Weights of a small transformer language model: 3.87M parameters.
Each number is 50 + 15 x the weight over its row's rms, rounded and kept within 0 to 99. Layers, rows and columns count from 0. The size before them is the row's rms in percent of the matrix's.

# layer 5 MLP up, 512x128, rms 0.0644, rows 55-82, columns 0-127
097:31 19 49 75 48 47 53 36 35 65 45 61 46 30 62 44 53 38 57 41 71 57 57 54 53 34 47 66 56 29 57 66 46 61 37 64 60 68 41 65 54 61 46 40 37 16 83 52 50 66 35 49 47 44 74 52 57 48 36 40 36 41 47 52 35 63 28 59 51 44 64 33 52 40 42 50 43 32 59 65 38 85 77 21 61 65 59 52 55 66 70 55 52 96 63 34 35 47 35 56 71 70 57 59 17 54 41 45 45 57 64 32 48 96 44 75 48 38 64 32 33 62 58 24 66 55 73 59
101:47 82 37 61 46 45 61 43 28 63 72 57 49 48 51 59 47 46 45 37 34 20 43 51 55 44 69 39 50 40 35 84 55 54 68 53 43 81 44 91 56 65 38 58 34 72 71 55 56 51 63 73 57 65 74 10 27 56 67 30 82 48 18 55 50 48 78 30 59 60 62 56 51 49 65 48 59 37 71 54 55 55 67 65 63 42 43 39 25 60 45 28 47 32 52 72 64 62 29 53 43 32 70 72 56 48 57 40 77 69 59 61 47 69 42 52 76 42 67 40 55 59 52 58 34 48 61 45
106:46 40 53 63 43 50 61 51 51 48 81 48 37 35 40 33 42 43 66 36 38 44 38 47 47 71 34 59 36 29 58 28 58 84 42 82 44 20 52 62 29 60 26 44 34 33 59 72 51 84 44 67 48 41 29 43 77 48 55 53 53 72 46 65 29 47 60 25 59 54 79 38 64 51 51 40 45 43 58 54 61 51 18 43 35 64 69 48 51 61 16 53 52 51 51 58 56 62 55 43 61 65 49 44 28 66 28 62 67 41 10 56 35 13 51 47 56 32 50 36 49 46 62 10 41 65 35 54
093:36 48 43 34 63 68 85 79 53 77 45 42 59 63 53 57 44 50 44 67 49 70 57 49 48 46 74 28 68 42 77 39 43 15 38 38 60 41 53 44 63 42 48 64 71 60 38 68 47 37 73 53 55 47 46 35 13 28 67 58 56 50 58 37 29 58 43 42 46 62 41 52 79 51 43 61 55 41 39 48 44 57 50 28 48 71 76 48 85 71 42 43 56 51 81 54 78 43 25 52 50 63 26 61 58 39 23 69 29 52 42 34 33 51 12 50 27 60 73 65 51 35 35 35 46 39 51 52
106:61 28 46 63 47 47 47 70 46 64 67 34 69 64 20 48 72 79 69 35 45 27 58 64 32 18 74 45 56 42 54 40 62 53 29 46 41 64 45 39 42 55 42 47 50 50 45 40 50 47 55 49 39 67 36 31 36 51 38 54 66 65 29 80 41 10 38 52 69 88 69 39 21 57 41 45 49 43 67 68 31 52 68 37 45 34 32 44 56 48 52 47 42 93 32 46 50 50 33 48 53 46 51 49 36 46 69 30 25 49 46 38 51 36 30 52 39 66 71 43 40 78 84 29 60 54 54 37
094:81 43 47 39 50 73 62 49 18 55 27 36 41 35 41 64 46 74 35 48 71 45 64 17 28 49 75 65 44 55 29 30 49 56 55 42 31 41 35 44 73 38 56 41 50 69 71 57 62 40 36 49 78 38 78 84 61 63 61 65 58 63 67 41 31 60 54 65 38 48 33 42 51 18 52 40 47 73 31 35 31 41 26 16 49 66 60 54 35 57 51 41 38 33 50 62 48 66 42 43 59 58 34 28 52 34 69 51 76 65 23 43 39 45 15 30 61 56 54 53 52 50 55 55 64 43 37 53
101:35 59 59 58 32 19 32 61 67 58 59 42 38 58 61 52 61 32 85 59 33 54 28 47 45 55 50 51 57 39 65 59 32 78 48 49 41 65 54 38 38 61 62 76 59 67 42 69 50 73 39 24 56 64 56 69 43 21 34 37 59 49 35 37 33 60 71 38 13 40 23 50 44 48 71 45 54 45 59 62 61 46 68 44 65 60 41 46 67 44 76 51 24 91 24 54 21 45 30 47 33 20 23 42 45 60 26 49 43 40 41 25 44 51 52 61 49 37 58 72 25 57 63 46 50 44 45 61
086:50 29 32 26 73 35 46 59 31 47 43 41 66 54 41 57 56 80 41 61 50 73 59 63 52 24 58 33 66 45 40 27 54 54 51 48 25 41 64 47 74 33 72 47 40 58 37 74 74 66 63 50 60 43 34 66 37 29 46 23 51 55 43 65 42 39 09 71 32 22 59 75 60 55 52 70 47 71 55 24 65 58 79 32 25 74 62 57 79 42 31 41 45 50 58 35 54 56 68 60 29 40 35 58 49 54 29 59 63 50 57 32 70 55 45 51 63 70 36 69 38 64 42 61 51 32 38 56
091:36 55 62 52 25 55 20 31 44 74 60 80 48 67 45 39 41 28 41 64 31 45 60 24 36 52 49 89 28 41 65 57 51 36 39 58 58 56 61 45 45 67 44 33 57 24 64 58 58 63 56 35 69 41 56 43 67 83 68 62 65 52 54 47 68 22 57 39 34 59 63 49 46 20 56 40 46 37 28 78 63 36 38 36 58 53 38 60 51 40 52 29 59 54 56 48 37 52 71 38 43 70 44 52 56 69 36 82 57 56 63 87 32 18 68 34 36 68 27 41 55 41 34 51 39 66 66 57
108:50 44 33 65 72 75 73 31 51 43 77 48 32 37 36 41 23 75 48 40 41 57 56 51 50 59 36 36 42 56 11 56 65 57 46 45 70 51 35 43 28 49 77 56 44 45 46 51 34 62 39 69 68 68 39 28 22 48 48 62 37 81 34 37 65 49 33 62 59 59 36 35 55 45 52 44 38 34 38 69 43 42 35 40 66 52 39 50 61 34 57 71 43 56 68 24 17 24 22 42 77 77 39 49 47 41 48 32 48 70 51 79 30 44 48 60 31 65 48 36 18 73 48 48 59 50 44 62
089:55 62 56 70 66 71 51 38 72 40 51 50 33 50 21 65 57 47 68 43 63 41 38 42 56 34 54 59 65 40 35 54 53 69 28 65 45 45 61 40 53 64 43 36 59 48 49 48 65 72 41 67 49 65 37 58 43 31 64 56 53 36 55 44 50 55 21 36 39 71 65 53 45 63 96 24 50 59 58 49 45 23 58 71 65 50 38 80 47 58 52 27 64 68 68 47 63 41 60 25 61 59 35 69 32 69 49 15 78 38 64 17 28 60 44 58 56 72 47 67 50 53 63 72 24 11 48 45
102:43 62 65 26 61 45 54 66 52 70 70 56 61 50 61 50 44 53 43 51 56 94 45 53 46 24 39 70 43 68 47 46 37 33 34 46 38 21 72 60 54 59 34 41 68 92 39 43 51 41 36 51 25 57 74 52 36 56 27 62 55 52 44 49 46 41 35 53 22 36 51 51 36 57 72 41 47 36 39 46 58 43 50 27 38 55 35 53 42 38 43 29 78 41 47 19 55 39 37 37 53 33 60 55 51 02 52 36 58 48 28 42 50 52 26 63 33 29 35 40 24 63 45 68 09 67 43 43
111:20 36 50 49 75 40 54 45 45 53 28 43 50 19 79 35 50 20 46 39 38 29 72 73 33 36 57 36 52 81 34 44 65 63 60 38 30 68 26 42 63 43 68 41 29 40 46 47 43 44 29 65 44 40 30 93 57 43 23 53 29 57 30 47 68 20 34 48 33 51 75 37 67 41 42 50 56 50 54 46 35 54 54 79 30 70 26 42 61 59 52 34 44 49 83 57 72 51 54 58 49 43 56 46 55 68 50 47 50 39 49 44 50 41 68 29 66 54 52 43 33 52 52 09 50 46 55 55
089:41 59 15 39 64 30 40 37 69 67 26 47 61 66 61 48 30 33 68 31 18 34 64 45 43 55 61 56 40 61 61 48 64 62 39 65 78 69 31 59 53 20 26 56 75 43 50 83 62 49 45 49 54 54 60 47 37 57 67 75 38 58 34 69 13 56 45 57 58 58 68 53 71 24 37 67 52 59 51 55 39 43 49 45 50 21 42 71 40 57 63 42 36 58 49 48 64 83 45 60 63 56 56 45 18 75 75 53 46 58 68 52 35 64 43 61 85 73 33 45 44 42 45 60 39 53 60 33
104:62 29 64 50 50 69 72 78 56 61 57 38 71 40 70 52 46 34 45 51 14 38 46 53 43 62 57 60 54 53 20 55 52 36 51 74 52 79 42 71 34 35 49 30 36 60 75 61 49 24 56 29 46 62 73 29 47 43 24 77 55 44 35 52 59 49 67 62 63 51 52 29 28 47 53 57 47 34 73 41 29 52 62 27 67 48 49 36 51 56 34 51 38 37 23 40 46 36 75 56 66 29 52 67 53 58 63 05 67 55 81 34 52 45 78 67 40 60 48 63 54 65 40 55 43 52 70 69
089:53 64 14 57 48 36 66 60 30 51 47 63 47 24 30 61 49 53 64 52 70 38 29 45 50 49 60 69 70 54 31 68 45 41 38 56 51 62 59 45 52 35 70 50 71 65 49 51 65 55 28 51 22 44 43 24 45 66 59 42 67 05 51 72 41 50 39 56 51 43 54 52 46 51 43 60 37 56 45 31 30 29 65 84 64 46 56 33 48 56 77 38 29 26 40 18 22 39 34 69 38 57 33 51 77 53 45 23 54 69 75 43 43 53 39 62 47 59 52 47 39 68 75 21 28 67 36 62
103:53 49 42 78 09 68 69 45 51 50 39 13 46 46 53 21 68 74 53 47 52 39 45 69 66 51 73 63 41 58 37 48 57 67 50 44 50 58 44 48 60 59 59 50 47 61 45 70 30 49 43 38 80 54 73 43 24 42 86 48 42 39 53 80 61 25 48 18 33 60 54 29 37 64 53 61 84 68 32 40 13 33 46 62 56 45 35 54 48 60 54 34 37 82 48 66 53 61 36 43 55 29 48 45 71 36 63 53 38 45 58 63 43 81 60 56 61 61 65 30 43 30 62 53 38 50 34 50
105:61 52 60 22 37 53 40 26 32 44 41 25 54 57 51 65 37 51 44 23 46 55 68 37 23 35 59 51 29 66 66 42 36 60 37 40 31 29 38 52 59 38 70 79 43 43 57 73 53 67 45 56 59 34 37 38 40 44 72 61 62 55 32 58 52 44 10 35 39 22 47 55 59 45 38 54 55 71 63 62 31 42 42 54 45 37 69 55 70 41 45 43 76 34 48 48 57 74 31 36 56 55 63 62 20 63 59 44 46 11 55 30 19 79 46 80 39 78 35 61 75 51 32 58 53 47 57 58
108:54 51 46 45 63 53 60 50 54 55 43 51 21 51 56 56 39 49 12 76 72 25 88 37 51 66 68 56 50 38 81 44 62 57 37 27 57 55 46 49 46 53 51 43 72 20 46 74 45 50 27 63 20 50 50 44 42 55 53 53 69 64 35 68 40 68 44 63 35 63 58 63 49 56 26 53 53 23 69 32 57 40 45 29 36 45 26 24 42 11 44 66 41 49 53 68 65 46 31 10 44 33 49 33 56 53 59 42 67 62 29 57 50 39 43 22 55 48 42 44 27 38 48 41 38 57 33 24
085:28 50 63 85 54 58 51 41 85 61 46 55 61 30 48 51 58 30 65 60 53 23 74 61 42 55 45 64 59 75 40 46 34 40 46 47 41 50 40 38 40 47 62 58 66 65 63 69 56 48 54 57 40 77 24 51 39 56 54 41 48 48 57 37 46 45 45 30 67 15 26 63 80 39 69 29 56 40 65 50 68 29 37 34 43 34 50 89 31 58 44 70 30 58 54 51 37 48 65 70 49 66 51 40 49 42 65 38 39 31 38 37 71 80 28 56 90 54 45 14 35 62 46 66 44 56 38 44
102:41 42 48 29 53 41 53 59 54 44 34 39 76 44 42 54 18 63 57 53 22 42 35 50 31 54 65 60 78 42 42 42 37 64 55 42 81 76 77 48 24 52 50 53 54 52 61 71 58 61 67 42 43 49 20 38 53 41 96 48 64 48 16 41 58 59 55 26 86 56 20 42 45 63 49 32 38 67 58 37 61 50 48 71 71 44 91 62 52 36 31 37 71 50 69 46 50 70 53 42 45 40 40 50 47 38 38 75 58 46 78 50 63 55 32 29 65 55 32 48 40 45 63 65 44 54 32 45
110:38 53 53 48 64 39 27 74 84 47 14 38 83 46 47 69 52 35 76 46 41 46 55 41 63 61 25 48 39 61 48 44 62 61 64 45 48 58 77 35 52 76 62 37 30 37 41 62 24 22 37 26 36 51 74 69 46 62 59 80 53 46 57 49 36 48 61 58 53 22 35 82 70 67 45 36 50 38 35 40 40 38 73 36 65 47 50 36 41 34 47 38 58 41 41 63 35 56 65 50 60 48 33 31 55 70 45 45 42 10 20 39 34 59 39 32 49 67 72 48 57 64 34 61 49 69 51 56
101:36 65 80 27 17 36 58 72 53 80 42 51 60 25 60 32 48 37 50 65 56 52 47 54 46 66 40 36 73 56 42 21 68 36 53 51 52 30 78 42 42 56 41 44 46 70 27 38 54 59 76 64 58 51 66 43 63 37 54 61 32 48 69 30 24 35 55 35 51 64 64 43 58 57 44 61 69 22 51 36 48 61 56 49 23 42 56 55 45 06 48 42 50 42 50 54 46 27 50 69 61 68 30 57 25 35 39 59 54 47 63 33 63 46 31 51 47 70 22 44 06 58 34 36 64 63 36 47
095:68 43 46 20 59 32 45 56 30 54 26 73 70 47 62 69 43 45 79 30 19 50 51 70 38 64 61 49 50 54 72 22 56 47 61 57 73 65 40 48 34 53 63 47 52 48 51 54 28 47 46 36 44 52 40 41 57 45 77 24 51 66 47 11 56 53 38 51 67 47 51 48 62 66 20 61 60 47 38 30 38 26 48 45 50 68 36 57 59 83 37 85 14 50 49 61 50 80 54 61 46 50 62 47 31 29 57 33 51 48 38 59 31 41 74 46 76 60 28 53 25 40 31 47 68 37 54 63
111:58 37 54 43 75 58 72 36 44 49 52 48 35 40 51 45 32 32 32 81 31 27 45 39 45 35 79 42 66 31 52 37 23 51 54 40 69 49 63 71 63 50 57 71 72 67 41 46 82 54 58 32 74 66 54 17 33 31 41 29 66 51 29 74 67 68 55 47 65 26 80 62 54 62 36 31 38 31 57 50 59 58 27 62 50 34 46 47 57 55 64 44 76 63 66 35 52 44 54 54 70 47 42 41 41 44 30 41 45 45 66 52 60 72 49 41 35 18 45 34 40 51 27 23 71 26 53 67
103:76 76 50 52 56 58 34 47 33 48 23 50 79 63 55 34 19 52 46 50 60 47 59 43 41 44 69 46 43 71 44 64 44 65 32 63 48 60 74 48 61 55 22 27 54 36 55 57 39 55 27 32 45 51 46 64 21 50 74 74 45 50 56 14 50 38 70 48 54 46 18 53 45 34 62 23 40 33 44 46 55 86 40 64 46 51 38 51 68 86 61 53 45 71 77 74 59 40 52 46 44 76 54 29 36 67 45 40 40 56 38 28 53 43 69 47 50 35 33 34 59 55 45 61 54 57 27 15
103:67 88 46 14 45 66 63 36 42 36 39 26 54 36 76 52 42 60 80 29 76 59 67 39 44 60 48 48 48 57 73 46 74 59 55 71 60 58 71 38 71 49 41 43 33 63 59 48 33 63 60 34 43 44 43 72 55 09 48 49 43 42 64 31 47 66 56 53 52 50 32 30 18 65 47 38 57 28 34 57 71 53 59 36 53 43 43 63 68 24 61 46 53 32 37 52 70 39 65 48 41 34 44 62 49 39 48 37 74 41 50 32 54 64 62 47 46 71 99 47 48 37 44 43 78 42 46 41
098:70 20 42 66 21 29 52 47 44 30 65 32 51 60 56 35 47 53 41 73 38 19 60 64 48 42 74 55 35 14 39 65 85 60 39 48 60 39 70 53 64 37 69 55 31 58 65 58 49 60 57 30 57 37 42 46 63 60 39 43 46 48 36 26 31 42 53 49 45 57 41 21 48 48 54 40 54 57 53 57 58 64 27 68 16 66 30 68 27 35 73 23 84 45 53 52 42 66 31 60 56 55 26 68 31 46 40 57 47 67 68 39 68 37 65 50 58 58 74 43 60 25 49 39 34 57 34 66
# layer 5 MLP down (transposed), 512x128, rms 0.0648, rows 55-81, columns 0-127
099:31 68 37 47 85 43 62 60 32 52 83 53 47 67 44 44 55 51 17 62 69 46 50 42 47 64 32 44 60 63 43 43 59 02 70 65 64 35 39 36 60 29 53 53 46 61 43 39 53 70 58 70 66 56 57 33 53 46 42 48 36 62 67 58 72 22 08 32 43 58 35 44 50 58 33 56 38 49 45 26 59 30 31 65 48 34 65 45 44 48 58 46 43 37 27 82 62 38 72 51 67 33 40 48 72 62 36 34 45 33 77 54 55 39 64 71 56 56 69 26 57 49 48 54 26 31 30 44
108:42 26 51 51 51 53 48 61 79 36 32 25 50 49 35 09 50 36 31 63 38 34 56 30 66 41 40 37 50 35 77 38 47 55 50 47 38 59 43 69 31 60 41 49 35 56 54 67 77 57 21 60 53 00 38 60 46 41 73 51 25 64 60 54 40 38 73 66 40 52 44 38 56 78 40 37 54 71 48 16 51 45 60 65 65 63 44 43 70 47 26 69 55 60 75 29 30 47 60 34 62 57 42 74 54 43 71 48 44 50 56 41 32 59 62 36 54 59 49 18 26 25 35 56 39 47 47 57
096:21 37 63 43 66 66 55 90 61 35 54 29 49 54 48 50 70 34 70 49 49 68 62 60 64 39 42 44 53 40 68 50 48 29 86 43 60 28 62 73 65 40 49 49 47 44 50 38 54 83 73 47 15 35 30 55 47 71 60 36 46 48 43 68 62 52 10 30 59 66 51 61 42 43 61 45 73 38 49 49 43 36 59 61 99 49 28 47 40 44 43 52 30 44 70 23 47 54 65 38 42 40 33 49 48 50 32 40 39 41 54 70 36 69 36 30 39 46 68 60 72 71 65 35 50 59 40 52
090:71 35 37 54 39 52 50 75 23 57 34 48 33 68 48 74 35 28 52 58 38 74 47 45 40 62 33 28 38 40 67 45 71 45 55 63 43 55 67 75 45 18 62 37 49 53 46 48 22 45 44 39 38 36 24 70 60 41 67 43 38 61 61 44 70 45 60 40 63 60 73 36 31 64 63 32 79 38 67 50 60 37 31 69 81 25 58 42 37 64 86 40 51 23 72 57 62 39 70 54 56 48 42 42 57 79 86 47 52 42 32 51 55 56 43 48 63 58 57 25 55 43 31 28 35 48 63 36
107:55 14 65 50 69 59 41 52 43 50 58 52 39 47 41 22 56 30 22 40 87 53 11 58 51 56 39 50 67 25 44 23 27 30 56 74 46 44 50 61 32 68 63 36 40 43 50 38 40 64 45 40 34 58 82 80 42 50 35 25 25 57 72 61 57 58 35 13 51 30 33 44 42 35 58 38 59 46 62 66 70 63 50 49 47 42 40 44 45 29 57 71 47 30 59 52 43 34 53 56 50 52 80 41 39 42 61 42 54 67 34 68 29 70 53 35 37 53 91 42 41 41 35 56 56 48 52 42
097:58 12 37 46 52 61 30 34 52 67 67 39 87 10 47 65 41 52 39 36 45 55 69 57 64 31 28 31 45 47 42 43 67 50 45 46 48 43 42 35 52 54 26 63 24 47 71 54 69 71 62 53 22 49 57 61 55 58 29 51 72 59 32 35 65 21 52 43 46 48 69 47 42 47 34 38 42 33 59 68 65 47 46 60 35 39 66 54 47 19 29 57 36 31 36 51 45 18 31 63 64 67 55 72 34 26 44 47 47 45 31 56 38 78 65 35 60 49 64 19 70 68 66 49 50 58 39 36
099:49 43 53 45 64 50 53 50 72 38 67 45 54 49 72 51 51 35 52 68 25 33 57 61 27 38 39 72 62 63 65 42 55 40 74 51 41 35 40 66 64 20 33 48 49 58 75 64 22 26 55 26 34 42 24 62 66 65 47 33 32 37 48 51 32 40 30 57 37 61 37 19 27 70 30 44 11 49 51 53 35 75 39 45 46 30 52 31 29 64 35 29 54 45 36 38 75 39 45 38 53 51 56 20 46 46 45 60 64 67 56 73 68 13 56 45 53 51 28 67 42 56 34 50 72 50 40 69
077:47 38 46 42 61 54 39 55 59 73 41 58 46 38 45 27 20 57 46 48 60 39 54 65 62 57 68 46 71 50 58 47 83 55 45 61 39 65 10 37 62 49 45 52 66 78 21 58 38 60 20 42 58 46 48 57 46 38 34 43 60 60 53 35 71 71 80 69 40 51 69 47 84 60 33 54 38 54 36 34 52 66 42 41 51 61 33 76 38 43 60 54 45 53 61 62 69 28 44 57 63 64 46 48 61 34 26 46 38 09 62 55 28 54 17 60 73 63 68 81 67 35 55 58 27 28 48 63
091:56 45 32 30 14 46 40 41 34 70 67 39 32 50 45 60 32 24 48 35 49 65 81 32 25 53 43 52 62 27 37 60 45 39 67 43 57 16 71 54 35 35 53 41 46 69 66 49 64 80 52 54 39 46 28 32 51 52 54 55 66 61 51 08 62 33 53 51 40 48 30 43 47 70 51 50 48 45 66 60 71 33 45 61 79 41 45 62 63 47 38 59 25 59 86 54 72 69 55 39 11 58 40 62 31 52 42 23 54 65 32 65 55 61 40 63 49 38 62 52 80 52 54 42 55 32 49 54
109:58 35 65 34 43 38 45 60 77 37 47 39 70 64 43 44 38 71 45 54 65 28 53 79 57 59 71 46 67 34 76 42 34 44 46 49 59 56 50 54 55 23 32 69 43 66 61 58 41 26 45 31 25 43 31 43 70 45 39 53 81 72 83 35 44 65 53 57 59 49 52 58 38 49 61 21 41 39 59 63 59 67 49 48 93 78 40 49 38 35 58 64 60 61 67 65 60 42 61 52 40 44 48 44 55 48 33 37 56 39 44 29 40 51 59 37 47 58 43 00 66 36 14 67 30 50 40 39
099:49 64 45 75 67 41 73 89 51 46 64 34 42 33 28 32 45 73 58 62 53 61 31 43 32 50 47 72 27 77 54 59 39 72 46 07 51 29 84 42 44 43 74 58 66 42 65 45 38 41 45 38 40 38 44 57 69 41 48 39 55 55 56 72 53 55 67 68 76 56 66 42 50 50 31 36 78 56 76 23 75 49 55 57 38 29 46 44 51 59 22 63 45 59 39 47 51 55 38 49 52 56 63 39 59 23 54 41 31 13 48 51 57 41 25 51 38 63 38 34 57 25 46 52 54 71 33 41
099:35 47 09 57 47 34 35 53 26 79 47 38 42 36 39 56 19 14 73 38 33 59 71 61 48 45 42 30 46 39 52 40 67 41 39 39 55 41 67 64 73 51 30 59 52 39 72 41 26 24 58 45 49 58 36 32 54 54 52 54 32 43 37 46 48 57 73 47 58 30 60 52 50 77 43 61 70 51 56 42 34 65 58 47 63 46 37 21 56 41 61 54 39 65 58 26 35 57 54 52 73 65 62 29 34 35 49 91 71 63 36 29 47 57 62 62 35 27 50 59 40 84 57 63 28 30 37 60
105:55 51 63 47 39 34 56 40 35 31 64 32 65 88 29 62 20 35 55 32 56 26 84 45 53 78 47 61 58 47 23 53 29 57 70 48 32 50 65 24 62 46 21 41 54 77 30 60 61 57 40 58 57 56 55 55 54 35 50 45 54 72 15 51 51 69 53 56 30 63 44 48 55 50 71 60 30 54 37 34 38 67 61 44 74 33 50 43 59 36 50 56 58 18 76 81 20 59 78 60 51 42 37 57 75 75 40 29 37 63 48 63 45 49 47 51 30 58 47 49 46 33 57 48 50 71 61 48
090:60 47 76 60 69 62 61 33 45 60 48 61 73 35 66 57 76 01 55 32 39 29 37 37 88 33 58 51 53 42 39 58 62 42 40 43 47 56 42 51 43 30 45 42 51 49 76 51 68 67 75 41 58 69 50 50 57 50 26 42 44 57 59 52 51 46 75 56 59 57 83 42 19 62 46 31 53 52 78 58 48 50 47 25 57 36 47 82 54 71 54 60 61 46 49 55 50 41 34 51 76 49 61 33 60 53 28 56 53 50 57 35 38 45 58 79 58 62 58 52 87 36 64 18 44 33 31 22
101:61 26 48 62 45 73 56 28 34 42 45 44 29 61 26 54 49 74 39 59 56 76 29 54 23 34 49 51 50 29 63 58 44 17 52 53 62 56 14 46 44 55 43 45 58 48 55 57 45 43 55 48 52 60 62 45 46 75 35 27 41 99 55 65 24 52 38 56 59 46 43 35 70 35 30 61 63 56 39 43 51 55 61 45 46 44 44 67 49 64 69 65 58 51 81 78 35 50 67 55 46 48 41 62 75 68 20 43 37 49 48 38 23 39 26 71 51 16 56 78 69 39 46 55 57 71 61 49
086:37 53 60 51 68 50 39 76 75 75 54 55 56 66 62 23 44 35 41 53 57 56 74 46 24 39 38 60 59 44 45 34 70 15 61 63 55 26 55 42 64 11 33 64 67 39 32 47 73 67 41 65 48 57 75 48 67 45 53 37 62 59 32 34 40 30 22 52 40 56 44 50 44 66 37 22 76 32 46 56 71 55 68 18 24 55 57 29 54 34 43 46 59 43 51 43 42 32 48 30 26 27 22 35 27 26 55 50 45 59 59 44 39 42 31 47 53 59 52 58 50 51 64 40 62 78 34 63
106:31 81 24 33 53 40 26 61 44 17 45 22 51 56 25 36 56 46 45 37 58 58 54 41 17 42 44 55 57 43 49 81 30 45 45 40 46 41 44 71 61 24 47 48 37 66 52 18 41 44 87 40 21 37 50 43 40 48 58 45 52 44 26 63 47 72 50 50 29 64 60 50 48 53 64 48 54 26 70 52 63 35 27 53 47 51 43 64 67 65 31 62 17 36 66 24 53 56 38 70 57 35 69 63 53 28 43 22 46 50 58 75 45 61 36 68 52 44 51 81 39 55 39 30 63 61 58 63
106:32 24 81 31 51 62 47 82 53 46 30 43 54 47 54 34 40 58 46 46 24 62 33 28 37 52 44 37 58 28 64 66 37 52 31 07 46 61 50 65 55 61 50 47 72 48 76 48 33 35 54 39 58 32 61 50 80 72 49 44 46 63 77 71 80 68 28 30 39 29 41 51 36 45 72 64 39 65 51 35 45 60 47 37 44 59 44 82 41 46 50 21 70 58 44 53 39 73 66 75 51 39 62 50 52 41 46 77 48 40 58 41 52 21 49 67 58 25 64 53 34 64 41 61 66 45 50 67
106:41 43 46 53 49 59 48 32 39 27 48 48 54 56 20 70 22 52 59 71 49 86 44 72 51 62 60 53 28 60 78 38 60 53 36 40 55 63 57 54 50 46 82 40 56 50 34 55 55 21 47 64 28 69 01 25 38 50 32 64 18 29 84 29 37 38 48 45 47 66 46 32 89 47 39 42 58 52 35 63 47 45 69 61 48 71 77 36 46 53 50 31 49 57 52 74 56 26 41 53 65 45 41 57 55 31 51 56 58 35 56 56 35 58 60 31 59 39 29 51 25 35 47 67 53 59 50 42
088:73 52 23 63 41 39 90 39 69 46 33 53 64 56 37 45 49 39 18 41 26 44 09 54 38 41 37 83 43 47 47 50 32 50 72 60 32 54 26 53 61 74 68 33 56 69 42 54 47 52 39 53 59 38 20 64 67 40 59 36 76 39 18 63 43 34 35 40 57 61 20 33 40 30 60 39 28 43 74 58 61 23 45 58 47 35 54 40 53 62 60 59 44 66 61 38 52 26 38 50 43 45 41 33 29 69 78 53 28 44 39 44 47 56 40 51 47 56 52 52 39 41 48 62 54 70 67 23
111:40 81 22 48 50 59 48 33 38 39 53 43 67 52 29 48 66 70 52 68 60 48 36 51 33 28 43 36 63 56 53 63 88 30 42 35 48 59 34 44 49 40 40 31 53 21 63 53 48 49 65 45 52 30 28 61 62 34 68 74 69 63 48 61 36 72 30 55 43 52 44 35 66 59 75 37 43 47 79 70 33 46 57 48 33 65 45 50 41 68 18 57 44 05 37 61 57 53 49 48 37 63 41 49 75 52 35 38 58 63 40 63 75 44 57 23 67 74 26 36 40 65 60 55 35 28 46 24
100:35 35 26 69 52 47 30 33 66 43 49 31 34 92 43 69 61 45 59 38 68 47 38 27 68 43 43 56 54 71 45 40 48 54 63 43 48 54 39 44 54 77 20 35 66 56 37 45 34 41 43 58 49 86 63 30 41 35 45 35 60 54 59 49 56 64 38 44 67 69 47 35 04 28 25 45 53 59 88 42 49 49 46 65 35 53 74 62 40 49 60 30 48 49 54 38 52 44 76 53 52 41 49 65 70 57 53 63 31 45 57 59 33 57 55 47 21 29 22 77 42 75 40 35 56 27 49 63
094:62 37 64 71 64 84 58 42 53 53 38 51 53 61 68 47 46 48 60 15 46 48 54 53 37 73 61 53 59 47 45 45 39 83 45 22 37 63 73 35 56 30 60 68 70 47 45 70 50 44 51 14 43 38 48 38 38 49 63 62 49 55 73 49 42 66 43 67 40 58 72 88 58 64 62 56 51 31 19 57 53 12 34 32 71 67 65 62 32 56 34 52 38 61 58 43 28 44 48 59 30 69 69 59 48 44 54 26 29 43 68 42 52 25 53 63 78 49 63 43 28 42 40 60 78 33 41 60
090:38 45 42 60 67 35 59 71 53 57 53 73 50 37 63 36 48 54 51 69 26 43 57 32 28 36 58 33 51 57 31 40 59 39 35 58 66 70 60 67 45 29 22 60 60 25 53 59 57 49 59 46 51 30 52 65 28 78 35 61 26 46 31 53 40 60 25 26 63 45 50 38 95 65 35 44 49 39 52 61 36 11 39 32 67 69 46 47 41 32 63 35 38 48 52 54 42 06 52 50 40 72 61 64 60 63 35 62 42 52 64 64 52 49 52 72 72 56 50 46 68 66 69 68 36 54 34 14
106:49 66 62 67 16 54 34 68 75 33 19 36 67 43 60 31 44 54 49 62 69 60 60 77 36 75 79 55 44 38 49 67 43 49 34 58 45 33 55 57 09 42 32 49 43 48 58 44 48 26 42 34 59 43 69 42 67 56 43 68 44 57 29 41 50 51 56 65 34 35 74 58 64 64 48 71 55 78 78 43 65 61 58 43 52 55 68 66 44 46 30 52 50 70 31 70 48 56 10 53 51 47 35 20 37 57 60 47 42 72 39 69 43 47 56 50 72 59 55 39 41 73 21 73 53 42 75 48
109:42 67 35 53 42 71 42 58 56 47 14 39 52 50 42 48 51 37 47 45 56 56 24 43 43 31 48 17 68 88 48 68 34 33 53 51 31 31 48 55 61 97 13 53 78 69 44 46 36 45 75 38 72 52 57 25 53 74 64 60 43 20 43 54 41 47 69 64 31 63 49 44 29 42 34 35 32 43 53 42 62 59 58 77 47 76 54 56 40 75 68 36 38 65 58 72 50 69 41 51 54 46 45 66 48 56 52 57 51 46 58 65 59 69 66 57 29 61 34 52 59 57 20 43 40 72 31 47
102:32 38 29 52 43 73 60 47 59 47 46 87 40 82 44 68 54 39 51 38 33 39 63 51 53 73 40 33 38 81 41 38 45 52 49 55 63 57 52 57 26 45 30 61 75 63 33 32 55 44 74 18 44 67 71 36 63 61 60 35 55 56 44 33 47 75 63 58 54 33 38 35 60 66 31 75 17 77 52 63 44 40 55 51 60 56 27 43 56 54 53 47 51 31 46 48 50 59 41 30 57 11 51 44 54 41 38 63 54 63 40 18 55 48 35 51 46 37 48 53 71 53 50 55 85 47 01 61